From a checkpoint of a small transformer trained on Wikipedia: 3.24M parameters.
Each number is 128 + 24 x the weight over its row's rms, rounded and kept within 0 to 255. Layers, rows and columns count from 0. Numbers have three digits each. The size before them is the row's rms in percent of the matrix's.

# layer 15 attention key, 96x96, rms 0.0802, rows 36-76, columns 0-95
098:121149107114101133134145089123171154166147149101100119129102110111145139103133121167143128131144104117121139161140128109144130140111139127133108119095150135077158062114127137099131165181128124103116174161162166177143088130104138112134121073138104166147119112102140126104171125133151148107
103:123118154098087101118119125111098124129142077114109145112121131085117113136112097130120135125115091111153116107137113196114077117178129142153137143128179149091136131152133108107112140166136116113122104136163149106109130172107121113146092125118161150122113133169180130162133110121172146174
121:138122146117154168149128136134118117095122128184115098088110096111106164112171195128134101161094125166135124099139167125124132138108121137128132125127141133141107133096124137142091180111162096142088111152133155082109141124151153109112102093150125124113150112132153122114138135129099056115
123:132149129114121146125100149113152108127151153140137141102107162125105123048179115116138112100157144160119127151173164134162140109124124141161126088108118120114145099091120112133139139156188129159152144082143110100091100167141132116119144127076114115165133128145110101126140101138122121166
109:127130127130139138173156132112133084119119098094121135068167121071154164142156101098115125132127128099108128165128167147083147110177110135124125178110134128133105127117120157153086130116113124124141157146130098151117140170112116140104129110160147136112181100128079130131102129095121094125
103:120144130151110135162171156147121132103131106105096140136144099137126067162159109123137111137114148132112147126127168106161102100105150130132172164156124132113154159131077119098105105139096142117149104130127165184145131161131111087111132125116160101169176107114128145126087166100120137137
099:142141106161118139168155134119162138151119132100113102125081129156127116129086113087140127143151125125112158144107156146140116083153169117130094125149126141133100130118136149087123188134150179137120150102114115078176110135154107168105118110090123107134126112128148143130108114099088079094
106:108123114147133145096161125145111146146093126117123108102139159133106090170109082113090138106156132126107121124084142149149145138114150137117109123146142132105150138117149048098118121157137093162127135138136147156077157094105145072129142126148110154100132152174069160123125122116115134122
107:135113104139102109144116091185096115105170111114123151129121152102119133134106143082150087147169152165109136169143160102150159103134166132134129108097138130152134111139130114156076132132132131123130113139104090060139119134146135153099150112191150137121125151122125129155099126125181113133
118:108157128114103131122129152179059088108101142161119151157168117135125105122152123170120120142101104164148157107131128133127147085112128149096092157168152108159148120094114177150126117119127111153113119146099165145129162116118122128094118146129138153104132130103089172136118161141127086132
097:079127104137131132111124092146094146106130098121131144110126131133130090107162172124099131090146078101126148112154135097126149103166124175090137162116160178166111117108128153118102128112111127093118137142171112113132112156105160118161129139114118170163123104111181125148110114137169100125
109:079146145158128149117132151136085108122172148121106091115138152112143134156155125136117127158142146134121134151111132143169109096166144163096135147132125164127151101164122143129082133137108109143123094139141082161096144107104126103137211123086135112103112097128149132111138104120073132139
099:086138160129117085115128106099120141146125161131121125120138120131085143098118141128157178127118127199168086153097105093142138100195105139141141106128121151133112126152129170120093143105131088095085148138122158109109142138123120131113158124151126167157114113095128147142144083105125129146
097:188104090166095162167094124131110169105131127151108122137143158128123096107129134132071151126138110142116062129138151140160114143121154130085142116124105121144097139146139162129142111165145139120123151128129127128163089101159168090106139149133155129111141127096144148131123138182088147132
100:157123159079154154132133116127137145127131154094110115090131126097127117102170141152131105113127166156088129134142126114094092106139106163116124098135120110130186096163167128128110155075142115159145159129122098098134139121127167154095165121120112172104100114108131107152147148072146127137
116:128147176098163113133113148117153165161089114136152141164105131111103128096127112122139160128117100124118124091086138154150152136136145117145178132129108148094175098142137116119148124097116142136131092119065160158128106117136108093167128139144137142119148101069137166136122098089116146097
100:139072125130096145163111130117141083136136168143136121127113118114154081134165114140147128136122140138107102132102147131126149131169153152144093096114100103089136131122077101078158124123138123133133125128139112105129111157128073173095151159095103183141163162144114121124138150167136129095
114:139137138141102141132117112161123132138134167119144137154073131090073157156140114141105104135115138101109134125123117141126111119106109161077126094116080129129138126120128197117126085169128096091144115159117088137109114123108129162111140139115144127166156166156141126180136122174147092115
112:146162147143166146090104131173108166110131134114158123139092144111158116167137145156135128150112125104136113124146116102102178123152088132126143106125115152164142111087103140141117121131178139125148155124109074154115147097086110121101131088143179086107138152082136116120158134161112130140
107:151097130177130141115120116098125109134141102146143093158120118102143163142134145155124085102097151088131117124140149158153142115128151096112122085165171153162149084118096179135122133139122127093133124151145130114184131087142136146179098134130123137136153118122110109117120099090091165096
111:109114118127152121164188091101137133104121142115131113100115131125136125148131116089141162141113081116097140152188120129125147130082149128136126128132082113173120162113109119091088104139101144141122129120126116136119149132145099140144119160124111130161196074082127130153141120081126102101
110:144110159133164186125131155123140083113168129117146096117113155130117107153126081126129154161143162109127103113120141158118139145175069137141160104134141075133153080093126118143150140115126140137113114123126155149113125137103079137123116101121139129146094164174172131112100134146170119123
092:129103098113128084161113115090107157121121126102098130105150131154098158112122148129132150135108115129100139113114151096113135121118113139133149128168108127163122076150094160138119138123181129221137058154136106152131146111105104095142122088133152124151129137115130133130133169123108108156
108:129152110148109155145149106138146132117091124164102117116108158165168160122136134125144120125087134178136165076174117123092140111167131102106148133074124142130124123119121195102136160102116147122143077151125113105135155094099111139121110151113147140073162117132152125103131138138144103140
106:108136129149107114147148159110135151150115131127113090138119102120149085113141118127051137133140180087157148169096143139114089117122150127116094079117112140126123169127147151114149119131142133129185147121143115181124141147091138161159090091120127102147145146116154159145097133163142135119
116:104131170078153125120143148098121112110151153156135138108149132101103171121115112088140102135151147132105135151120164074087132174106094151098184096119137128107131095108144134089125167132090122133128141111134146163135135103119158122101125098155110134146106156155166116110175131115099141132
101:126119133090119141132111126133142154139171143101119131111147150145138167107139084146136082132145103094162152117134088141142116127171108162126136112146151091085192165153147104158113161091130101115128129108142166131117143120124130143127107118105093109138167175097140130080174142128115104137
101:105118158140163159117152137136166117138127131137130119138130121150156106121174109119143151124094108087150075165183100112137148107111128135123162110117148136063130139149133115168140146158139135167117131119078114143142144121123125110124110152102121132070122111111159097124115134113180077095
091:124089099109103102180124133103128108147113139096148104121124141143165138112122110094142138123145088156109136149115145134144127097169093126101130136106146127148103131143142156128170135067150111113106156089135144077108137138141175125151098184126134154140118087130130120095080102161145113154
095:160173088140101140158125135119130154106115150098111151155137120125170146078104139126104116179104128082152147114110129163124124123157164109142118160135133150136121095109138180104102142142129117105173118110109105126155100130101172122106143143159106132067161131126119158140098146087114135133
091:098109145147132119147121114102146122155101188137155109167113148104102100133095138162149148122121116143131127171124150142141115133138109170142156112146108089131110157138104151142147108091144148125114130159094101177123105115034119098111150144142163105120117150149151144109140094138119100143
080:171125128106127117131112145137148108188171182114118139160145102117091144114147147108131129111174138128122130086124106146128131111120121112128140095153129081081102101097150132125116155124097136103111120147111176135142116092094137148102179137134125074077156124123147149141122141142169137106
094:167146139106101136102140123111136137121150169139150111138151118096161124165120121120116088118109138132152092091091119056131129157123132106112114148125137158143118151156170160140116123102138153170106145102134087154122154124097156134085137149096130115143118119135091184128093092135145173139
094:110090129098142141166170136141145139137144073115133161124116140102161148111147083113118114123128111126125188143153114094071116137146092128165141135105160157084110132154158127126109101127078167150126102121136158164110136107109134103121121128117141161109158128149115127147178124120093117097
091:097100137151161163138111133163141150127104134158129097147129100141185157106132108122089151138116088093133178155152113180151158133150134133124153140160118127129113096135158134118120111135137131142088113169074120149126103142158139132113113120141154084140135088136100106134104087110135078141
097:155174182121111074123142133133127150133101134135140157126150074105126171167126122100161094144152114181138117133144123177135135143145089086122097101135134136111138091112126148124134123132145159115134125114167132103123080143110119086165105124105086080091134131150143144139116135132114118121
094:115127117082098130137112105124184143150114100145122139104119094155172156113122136130135159145131133101136140094111100105113166111127150090112168129100110079163112142147102112135087163113101127100143152107146104130131171094172124114109114164167175138133089145114148148130158138161127128144
103:090098149137095094140125173153118117155146134128163137077123130133146092141114073118161138071100132120149119112155169131095131138092081115104129139106136136112116152136097119182125138093074123159128143131137113151099129143135099134162111153121075134165152113114125119125114097135117124134
076:094105138126143127121135112130131095133160167170093186157126155119135081110130124115132065164090156109156135110149116149113152106107108145130094106126132131168128111168109145126117101158134124077141133143097146140098068124092135133108140144098160150150082107126101128118108125131133140139
092:141133149120133114163105128132055167124127144118116149142118109090103079136096101116159130144120139128179160132127129178120124109103139113093129130112130110112184152143136154121137167170151167118146105107143104185157118129095117137152133083147120142113152114163093096109126137148129111132
086:117089144146113154148150122136163139198153129121131076115092145102163119185145143136111147113123158141107112155161103125144083105114141153154103123094087106168145138096093113117132120166108128148126101132123080140084137128163133120101121140106144112122114170125103136160107118115113144115
# layer 15 attention query, 96x96, rms 0.0779, rows 37-76, columns 0-95
102:113124171097069134138113128118114144148146125107151142142115093093120152101089087100109145148124103138145123111121119183116086141150115147146125132105185112131136136170147116099100112120170100102119154159163131084144096151108117140166096140147115138151121142168160113125159104113117122162
119:166138128107108134115125120142080090125135106160099117133146159143095164113160171134167108152081130135149142101164178122126165096141089147138097151124151130087122126120146099145112169126137111123103123160107180089123176134161155117135118098122109142111144130115148134115111137124136073119
119:123104132119141170117133135165134104117150135145172147139100161117105114068177143118130102078116120142115156180130156110165121120117129152186109134099139154129166126097129083133145122101164133181135147083110107110119119127082132114130145137118123129116124141141126126072149106112129099145
112:177150143100164133139159139132125130129129108128140153106136108099148162091149111135158158118102110110112148150121178158071133115177140147093106152118121152165127107121120179125092134125124124120142164120118121138104154157107123119117084101185118162114141120108127145135142161096093129180
106:099115172149129106147169141165115121068095082100108123145148113126142093139145090117141121135124153133113148124131126143147143095094118110118148136169184117140162153127085127088109096121108129105119111157124145168159102140092123107102116148132127117147157100117117176141120151084121131169
099:117143161202097172173136111116185145146143093079116131130140148118111108086127135111120102142166129126123137136093161146152149103145153113112147162119124146147115142145114109095104155108132146168126116082079108108134118136111136145146110076121108120147143114145140123142125148103149082118
109:142124143157146132100158157143132131170132130098119126133139108143135115148116095138081124158178124134083156123127140133114126115101141133109094134156145075134124106100155090126119087119144123120103113129145127144124129150113123081181161148165103102094145146165112171128088136134054106116
112:113144096156126134138087125173089129070128137113116136083136133114118134116143175108113078139133096144108142149154130143115125114131183164134142132089157127141132104116166117139079120106122117138117117123099098103149096119141133120093180134196143140135113134106114136155152161120157103105
118:134136103131093127138159168182075114131131143140151128128134101143126134139156155129103160125084127179160131094117120135145172104104137123082119161125137115147115105134116181170122102114102130137107093146112163121113126134110119085101163158103135156113113155107091146140135147159144078117
106:104121122134116112104112106150089141095107129151121181133083114145112065120128147131143157106129099112135136114174132134127123109175146125100141124123156150148100113124106150146118121115134138126112147176174064120141141177152139106138179160121109128124127110099152105142098095124143101175
108:117149130132125135136165111137063128129192131135124089113132182134130141143133113147164137145123152138092138135133148115124113086133149074092134121122127167122136131132095127100072147131115133124122121123163124133100084132083125111128160163125096132124066120145149149131145117091066122130
101:128127114128121077111161107092094162147123141122126118124135132134098138117114133161130173110126131179145148170122133101104109103198098146155102111099120141102113120178128096133112146110093120090094134138094111126138109166159124126090159139149119160140109150094141156123112115153098174127
104:135125110110110140152114142163146153114153106121121162107160127126139080081130083133111140153160159121116107160143138098161124151126108092133147147087120103102136140177124140136128109179075128139127155099121145116163119120156130085142132146125104123130164123089139125156085067112118166111
100:153129104130158114135123119107138116144162165154110078127139122154145114131131151168098093127100123145106099134128179083115100098115139150117102109091092141129168138129158144110102126092171119150148145113131101092151122161159180133109115169105121109139112089123124130160158158105150086118
112:111103178145164109138130176147165145156096128142126084154119184146115115164120119127143135125124117137095099124084109114140140144144124150157147122123107144136137101162135125114147145119132134131106104176094147099112107098131124085098104136104118167096179122103129126159099078109095160117
102:128090110149091134097092140108171072127162121128133097117089129113175121117183136134138131144148136108135104185095152157147117121152163143125084137094099122116160121128091122112167109122144134152136084124148115095135140161109086144126126135115131145156120163146108155130101153163130113107
118:085130157109128145125128104152096144121166136137142141159087111076107145119101114118137139154134143117144120132115117125161117135123149133079134132093095141112157127114113159141104101129080076138108101123153116154089162140119121181150123134123160118159123159115126124164170104198137093111
112:165138157146137146121100109178073113134174110099146094117100123087153116140138149160166149148123123141136113123178090075119146162145130111125169100168116146119147111115140140169113124098152133103167157091104121162100141133126109111092100120131122117143125152082120118144143113110118129114
109:131094156139153155119106129100148154136121115143143110134109129120096167130167177118149109106099170116140061122116140147135140158134168085097147127109156140147095127111090141130135113127092111131113135098152156135145128109139161124173145100154143116153139120071119076144126116099090089132
112:126110113108109141149138096124126132151131136138154144108136107144159105120144080125180118089133115095083153162147129163146154132097161153136101121156135123158127101161140123094125132123122190114085112168107143179114170110120136159144092125152134107133176101088136120160131108098147120123
101:142114188128160122076120129106126091123138106122144088122131148115111083125109109124118128134144152165167105118138142175125127133160108151104141105144119089109173085116140159142139191117144130141118166104123159133124131097086095138096127119154129119158100162125150096143121154146114085109
089:119123117074128114144150115129087087128092145091097113115140160156096133138075139132139119142107139152085122125125141087114144129148102131133114108159136121146137103185086126161157151139154148181106113122145122163132177131092134084139099145123124113156100124099143133147148146106134124178
107:118152115116080155155156091162139141159089099142128100082125153165191169111125103124139129150115146153147117092178128116122118140184126140116146144085130140117119123124120158089162145113121124124151082161128083109119157095142115130132120151110153127111140110126132117116131145160143083108
109:106145178147134088131140141117154149102110136132100122145126085139122133122153095150069169169140160107171162154116140134110125123134125118108115081121111156105120147139103139153118095109130107156156149124152109186101146173090109163161101095117087109148125134129142153115121126106141122094
112:137143133115169086118095121114112101102119155178100137130152116092092150129119127131137135104114136130119171150119162088133110153114109163075121124149109124120137127094150133086144151146141153119141131160114148123152160121145151076116118097122141089153129170154175100077139148122079125107
106:140128094130113116087145126108107174115139109166122140126107144147141143149129124147114101103109114132109134105109131131125146154120124149124135089142099076102192154138110118171125164114141127137132128165125140098129111165163129154107112132080119109126169175132111149095189150125104079169
103:086120158113127162105138148136172127150115152126125136165136077132162119119170117112171129113120124084141065139156106133126136120104119162134168128139161144082130121148148120167120149158131131137140133147066109134146129128121146138110125128140144123051097102152111117101095119104124096142
089:136099133124117098160149158095163144135129108140105100101161142181125131157165120140138168150126102179100119136144130119148100125156135142125129133104115113121132130137143124108092137108094146090075128165123125092118080107124158113075126179133119166089127136112091127164131117123162100152
088:125174121151079108122135101117126160067124142090133106169113081124150130104123153095079091118118137162161167111140121158103085136142130129089135181140142126147063155127131137117144102148099148114122134121091122124131121106153137161115130146147134124118109116102134145111162122167119104132
087:096118127123127098114104190162159113151138135123135064159111107068133120127181105116150119162145145097098162136127159125154119140121101153152106109138132143134125088123164087149144117127126151124088096150131137186115107117093090111147103155125130138121133130098126133154133140104148128090
084:143158109167136099099134151129129163160129125142123147185080104143108137143094100122073124114134103155120127080142130164163144152118112174137127101115088124156138126100120113149159134122134113129101151142110152172085097112143131156139147132095117128111124190111143124112104128165120110164
095:126169112111146103117129124099127152138143171150135087181124077150122130112114126111138137087114104160133131078108094075154144129162103129095115156127114149071134145130147131179122124126102132152110162119164097131163120113106147143116151162085119117101134132133136151141136131106164144085
092:110126101137160101107096126093160111158092109124129103140126136096193142132119126133130138115124118098181120123161146119104130169138148149092105092166127110136135109113148190136069148146162139119177159164130114145123129122120133104108142110166156145109130125137121162116138100095083120123
094:133169156177138099143086101115143117083149105131123131135098138113126123090142118147162138115156096125091098168132083166102085149142140148165167123139128132137106135135132156131128101086163108131110130132080165141134137118117121112098095114157134130154119091160099106144133075134157103128
097:149130118142146115111147086138135157130180153141163170123193124108127159124138153104088080155116125173130137135127116114167119145150137105095124103169128113145132112110098127121136118109153103095122203100140168109131106118106096133130104114145116119075127162131164147150130134127106137118
092:097129123110126116152152136122105141095121139082119156104104161141129120154105101151155133164145138123162159080114112157153096162133104121150136144097145151127143059104174115112108147137099129135154166129152101110125161092177157146107147134118153167141116139108151107134135091172116105130
100:087097148153127143096146152138140099153152160150133129098128170129130114158139095158168162105092114121099116130124118134067152131101131149082127159113149146141149100121134149127137153101161105134129118159152090133119148165092108125114107179132104125095150166122134119130112086069134131127
082:095080110130158079157162092153139158161117166180120144144135103165128107137137160080089149132156116072149138165130134140119131107123117150129115116095148128119116122130103145131139083170135083136118085135125122126163134158126115134090100111143117120143131116125109104134133129169160116166
090:093122153134100122148117150144127124122126146099165167128168121061075076129126173141149122141143130115109146159144134157124109106087136138087109147105119130164121141086120150143125095183157141111128136084131123134148117113103118131118157109147101087133109146143138145126084173107135103115
085:155105097116114156122108118137108131155150120099116115135118111139162126156092112134164104114168157115115147142168107121111145170145063099153138105109131114129149111169128158155089109140110124109168149112135075163079102148106116128130139157106100140140162088117113126144110107116155178138
# layer 15 attention value, 96x96, rms 0.0569, rows 32-63, columns 0-95
101:154117145171119133127107095094129133107088128125145131085149132117101108132108117145120078134148154172111106128149106121075152110117134107126115143085157076121161139132122100152159145103160134149096132156171158132120086103091160134090154133125118158100127156112144143163100130140131113082
090:147116153139140089115113117103141110146138116153138145175110137169140102053157122097143103110107139135161144121120151132176088109138145130108103116153156118134098112142131133159101099157149160133164104101150149133111119104140143138087115097177117156132103105137147155135136161144090104081
100:158156150131117155123160124138114115130101105132106171147147091107178135126122119099122134143099171126167147120144142131146119139118123145116087132107144109161128147078079089140104137105071101107150137141099109125149108135171087129146178096152125110108123123162145116139119165086095101124
101:110107144110126106167099100139105157141132105147104182148144120091142132130126150134083151112158147116146115119137096141120090103118152125151175088120143127139104090099128075085161128125107160148098149136169148153087141169147141145101133128132152096128144118148129095147120149127164092163
098:089115136118093123124168099155124154119130129173092100145096138117164137074134101121106124137114152123162124134100129139089145112129160110119146115187087106110119138130110103126128127113135165150122107110169114072126136133127177154105124122129160121182142141106162123100129151110185124151
104:130143130111157173138128148105121083138149107144097146125151110149138119155115124153129127150165134130066105153133177155154103152106124148148128138142132093143135129113129108076167162105089110131137085161061116147121136145170125112111156121149140117109109094107168147149123089098114149118
091:119110131119168131097150119117139144130138122157100128111131139173099115124149147114149124114094106130183191149110174102071094141186115142122169140126159131108094143144145120130138089160122141143132156155127130174136160145102131139123120144166116110114143168131122142093107098110161092134
095:154177138089087126159181129156112084138111138126139114095120135097091135113111174106101126143165095142146126163142136146108124142121156105188156122129145158123146110097120162127119130152110128159142146156092101113148145158126153154110132156129168136115121108092091112081104105132129122107
086:112131084146133125119118144140131138118112173148137077078123126145169120061116103138202105145153135155155071109092141132158093138145120140096140134162105116141141102107128102120148140112125134140098086104128104157143177134112138116115109100132109138144137126113145139121133109126136120184
093:103124101148101084120156128147127153138141093091146150129095164126134187110119132192119141107119089101094163134120081153118105139087145118165143099123130154171117086127144138154140125123129123116134123109120110099127133115155101130143122085162106115104061134120132143134089145119108115107
096:107164109131128137111101147143113128147126103141124166169131153145120151107134143151104101159168146142154139140103103119163155116188145151109120127155108121113095097128114107163120114116124121175116163144132119102133134172098105123117166128089121139138125102138176065110141097125112089074
082:146160112104153143169189117164118106090103109138163167118101109186126107182103112102137137111104153102094157158178094139112103141127125152097140076113113136146116145129112112118163105156150126128127159137124149093124106130144111146146138140114107110150117123127143146137128164132086122155
103:122134139125143188134156138123135114116128143100109110151117154092152116112116156148133109107134147153182123101127092121112145102081123164130141127099152127163124112116169132145157121123122091114087105135146149091117125135105071107109143132144154109131105142128186121138154135061165128078
084:102089181146105141139138144132134098142160101132131162121077152134088159124100126165148167113120124119165161165128156154103104143121145102085108166137133143141134147143094105144126099111112111142147139143135141157127130106153155114107166098154131116092091132144091140152082131155099119167
102:141093161143119119097112150188153158117091112159125116145112077141134145119134143104129099136127108133110157155112120125146137145141088126127134195103158139184150115070132083114116124159130114168129106131116130104146147141119132164090132134092117111125101097141121137110164140114137144078
095:138120124142102129163082155151142102148100164093124162136097087142100155094154133129131137116157111093109131138141139167096136168120096129084124150120140126129113169127092121163147081123135140168165117155162152098099162129142128126134124162135148101073103154121134130119134175116134108150
092:159150095125149087129151160092146149143171128129132143095144149129135113154116134097119074087123118090136149152132127139129127125122122128124125142107073156138117112111144131091114102178119131140126141152121081171136110124086123106159064143141156170116113135150133126154136145187112112166
093:080130142105102120150127153118092150109105126081153125101160139080121122064074122127126131135132115109131130110160122118111146150137169113124079135143117152124141152136146163112168156110164123132097172109131130125097135141141109097137178132171138106132147099116148100134139178148131147091
096:116154179130150141102136124112153124127080116134171080118122131158121138111115112124119122128115155169184154132125136104130125131123154110073111140152153094157124135160131137161163103136104123139135137120158126143177119096179099136093128197144123119131143140116119145124159076121138085118
093:149104162147124141060155109102151131104089110130120156111124132139115140137113103104099124110179121111164116132158122139142169133116072103151150149143087160131156152110137125107126077150123122158097136145150111147124120147135103156089131106095143102137144082083119150114133145076118141134
098:089096137096089142126104128132153152106119160135141119103116122146092126142149136123147129129070122107120078118144122152142152104148163146131138107125179161144112118128115158158116135129132116108081141112096140153122113144119077163128165076110086099107104083095173116116126135123133171140
088:110117141128143065098129124137155184148115103109104163147137127133132129153142208115153118141130149109144114131099142104131122075126137140154135152153117128135126087149107140151126112121084128113142141079177115122079099146109092131133154074119110127117115084089113133129138109149123125139
091:082174114106137130094133134118120110125135084110089113083123066134131098168145147125137116145148173164119101124165129073113146144084127129098108144147140131137132167144120127112159142149139157109148093143142112123161127120147108183163169112162136106123153105133110147112117139094121133103
097:132166146095128134118134141126110089110171127122143166149103106121165153151153115122143141123124111117120087128151148097135076147131169180118064178115146121077130159126160135117131102108115133113121123109116144131079145074148142097144146118152111120160103158153085124105120103126138141137
103:145157110091148128111121108160184152122121174075155154100136130144108127139135092124160113123108118129079126115144107099102120128149128128111121116116135109150166124093127104152134140126119153135105085108137153154165128122171149108141161141104196108121119129196136130134080113103114147121
098:154144140126136143102145097153137141126121175152128107164156164163131148125143122138133150129149152148111158137153121150097107145159072134126117125107132139119137125075185143098098108122135148160100114097179111100155112078116096134150140140147094084123088129099105132147119165158097137116
102:140105122158141154127101098111114138093161152123127105170128112118131124117166143150175136166116125155140111151120151107081122131134136113080169114143114136121105134142131055086161083154126100113118085147151137113113143093115095170129115088112098174110139125161142122129101140119128131151
098:182139163121155104184136118095108163140131114124127192083138137166123186132147128132111146131138110153110144180136111123125129099131137156123128108102109109132193107134107115118103131175090197104130130133115128088106114117131126132139126140129112089126135108140144117140156097138142133137
093:133148172111110110149091083142108108097085139124136099122137130138135107100154169103142147117142135161106121104173126125125136126132098098123077160149136118104129169126096126104136110119140154115109185138086170134141104146111161140141108131162147139131095096138172152104079169138131154130
095:140162166176119155111135109145142122149092113159122160133149100135121091099118146130135127102120123146104104122119137122117124090112103168104109127134120106116102100156108160137091149137131096129111129145194178115153082120101115188087134116088099124140127159166130108143149162126152150136
095:111150101126135187149166107148123127100159122113172145143175127133137107113126163108086164105113121127122130123059114160134102138132146068085100114097137160126129111163120133156105117134117144139155134114083132104099140118133161137144141120160145113136127129139129118108183128162092139094
099:139145167149104138118121123143157136105092109112094139151176177128134133159159142097152129130137155128119113106133090129110118150144158121096142159117085120087109095114118103170101138122144089136162093087118139148130157109106100165156128120157087130103152131078159103125095120105129115165
# layer 15 attention output (transposed), 96x96, rms 0.323, rows 32-63, columns 0-95
104:107139102087125127150142148124177114144155090056154165147097100141123119087129081120148128097140129123132113171154131128148142133173095152147122113123107167151160110125109168149119123103126134118164154088123111170125149119109107145156071131132124096150106133114145122131144132099096134143
100:134172120082137141119111176157107141125110150140080118108129094135149145143110138148129168161120142131108112115172101126116163141135099129128132133114079120143168085136186164114145144129065122112084138162101140118139135116118137129105110147113122121129186152110103106151117103095127152112
096:143164108119150115129108105115095183101142138115112105133079133132119093152114117142122126108151149139079101134131131125170154134157143121137175108139120104138076151136157145136119120153160161152121118123103161098143148134121123160125117149106123139176110130089084082126101070147137175130
110:112141069165124117087128148072183122129113129128133133116104159154093120144092134129156130164079143171102090149128155092163148145063116176144119165138114141122095170112136136127114127160157145125139128110108112102133137108145146115134127147112124135132116135121092142105125138137105109165
105:138128130111148116113132138144094105171128120074123156139135130130088121186101151121122149141147124157101129098150130096176140157123116163169125140081170141126124123125135116132137118170082095131103102151087137163080122118116119085137143167128127146080113092142153156135118107153110141126
107:100141150102100109102126133103131170115113145143168131118111134121125113087163134174155133102134161117172117134117066106107117124154145103115119112118136146081097154112163154186124082119105167102131117136198122121119105136106095122146139150111148133115141163126118120140131152138112108170
100:122106131120100109134153125148129089109119150105126128150141097131152132150097101157102158145169123159125101037138112113142167140123131114127100177114137114142159119147114121138133132100135126075102119103117117114143113079116150128144171167097120126143127135151113145181137143156132180098
103:078097126165174110065105147109148150112174144131135103157125097146154129142104121131176093124126164120147100121119127122133160134097092168134127161157128115131137129173137104115145109129148136097147118125137161116110119084122087131142142112111151097148136096162170135108125135146083098118
085:148107168095110136137144113091136115115126125136115153123140089126119142125145144107088169158129155134149149144167087144093158139097098101112152139119133123115101148149101115125102069154130111108138143144113130145089102166121107095106105180115145163097131117144125163153180108152175147106
087:158148153125148152145105096118125121157152084175109114126141136122126114162133150116133108125135175122110094124137146140129088132146146132105062160147151104085126141127164092102162116133158106122126121135150130140164118165071164144144119113111107142123173107163097095112091109092113110145
101:121128122114147093125138156111121135108143122151108130108160112127170085151152114122143128112101073088105108112169156115104147140088138106126142139137149107163185138119152120101140138124152130075130090135135109172104130099172142115141092139137142114094121129154104173117103154108146157185
090:130116145162128158107060113113070141174125100088127101130103148070121134128157161124113135165144141125143098147104168173185178122106136099139124130097129123112130102090143113150113136148112130149163134131108122145140148124154166127113116111121155109119089154121102125133143104126162123121
101:095139146099141091129124092120167168146141137155156140100115104158162109124122112118119125157168128122064160181145144124150126119176129097095111126097095132094142132153122116095115115103135157134164112132090121182136108102137151108152114131129120150131150129138083144121115136129072132161
095:159137104105133129152148103079121132119096081092157118165140107142120110146129129102125127122141156139109108086134108151124079133106108109178102144134113097105083154107150161125139160145183181130096124105149144113115136150121130165125115113127129117161141133146131107101182163102168139132
103:130120110087172112157108123076103094107169101151119104117129160128168121154099119135124130085109166127147123115151163122119184139146144180108151093133138119144113103184094168165109146106137132105137141139144139122096077133128141107146124106145144140153147157125124118100109096117118103113
101:166124147122156126092145095119130113107133064130129113153145135165121097142112111170131119128077133159141120086102110113119120100110164115161100123110079151135128108137161129118136180112147144137124138080134101134107138178157147140179127120134099095162141126132101159150133095164146112134
093:082145152194136146160127098139101091122087096125115096142087125130092150127178132122117151179122122127123109100135141129098168171167156120124140097127132125105157116121097095130132122113158132119154136099134154112112130148179119126059124132161116125166121121111120115151133145129141140104
094:149098128100139146085146124178161124194133168139117146140131086176143121183174107124098161127118116157118123134119171099108100099126108133111154100108145095131097128107114091128102110140112139132122076145132168161138119132115122145132119156101148133140095153141145122129147111122089100116
104:190124118116127110155121088146129138091141149120112205135122110113134131110146140134120159101166075109101115133184118147142113146125160156172137135130100154138126108112143126111141134079182098122131134112046118131104129116116125154138126083119140113133122134139145100133145123125107144131
101:106147101115120114147105137127134130139150125157160121162119125110109129091118152117122126148067138132092107142124154101097095125145182117112125118111139115155073117136102168156122142123169157105117117114111140149114166164144154079162153172139121145127097159147135117117127109185091097091
103:134134129101175103121134138137054092141125109121070170117119128103176134116068130151139118137181117151135150155109142140128073124054102114120109138144111093111130127125153110111124118120127123153149137139180136119168171113129132122134143141117151148144119161139102133125149140121128130127
092:160148110111149150172110150152135105119151143175134106091114151117138138141130121120134114134131120152080125092126118135117139127092091105093152134109144113145101116134170096139111153112200135121098115132136082104136141157179142096151142149139136130120176145105129112113087160075111144097
106:169126137136128160183122161132115136143173147153162124209109130109112135113108109144140142091106096192104154109101075132137127127131119128168135134107101132100091123109134112140115122124081134154103115089098139145121124129124115103137125104122157141169130122117153111121082101154133134156
100:142121114133128137152099127119128188151056104124137112127131121144085092126140135168109151126128149147129155135106097164113094121111118090117136131164107134165123145128107175115119137131113148102110121134128146108168087093099107169083127139113198125111144124111147138170107162115137140146
106:118129113175138133153134156118116125130154160144120074136104097121094097103138151140109144120148131116182138160143144143136112128141125096101141140097118116131106117168117165160139076104153147134127173121162068139102097152088095179122116129151071117143135125083101129129143128146125137133
097:150111137125139128146127157103135126122112078148124142136073116140139139105111187118119124171107121118109086115101116136189141109145108123149122097116097107203127096167111118120163095147179130108151133124121116154121113141160141103145125144097131170105151135121112109077130137140144159113
107:141105120126118111116163137100100148157133098133154150104154158124129139148110105090077142100130141140089144106128107164194106107150139113133113107121144117125122165112136130112130140110113120141151196072092101149147114174122121104100130168138111122142113138101079154131136123169165141142
101:100117121151113186098113153168122138116120133112155105144138116122129078137118117117149122140117151117155079116138114122157155144130109110123128098116213134128064109123096110140143141075154087107099164114140133149152113155128141169132161132131126162126149138132099133148110141075121131142
091:150100116080113152111110122150127124150152103128097145093091116139123132113108100157123087099140128122150101179096126173156132111131138154133152126082130118118133126174160152161089168136116114140112093119127120135090157090138088140140179160115128120145144146146126156116189105143114126107
102:167142115079118108144102161097111122119138104156134125142113142133090182126092083113143130152149111102147147138147135152106145138140108103171133133142127157166103098118134102109136141146111170130144122116066123155117181126116164138168124117150132134105139101102079163132117095123092162112
099:183134182152132076117103130100100134104104158121114088149133120133111137142140113124138119142132145104138131151142157135159143112135118153143124123106109105146096102075177102116109169129146150138119161169110146100148122130130103157087093134118119116142151155141111154104104156108177087081
095:156099129110150131149131105098111126106104127129169143109110117118137123122121133182125095131116095118062146165139132127146116093131111158101127089137159186157171125122142146116135128108128139152088196143137081131151117177110145096110142169112135129147088106140106113137158126126107135112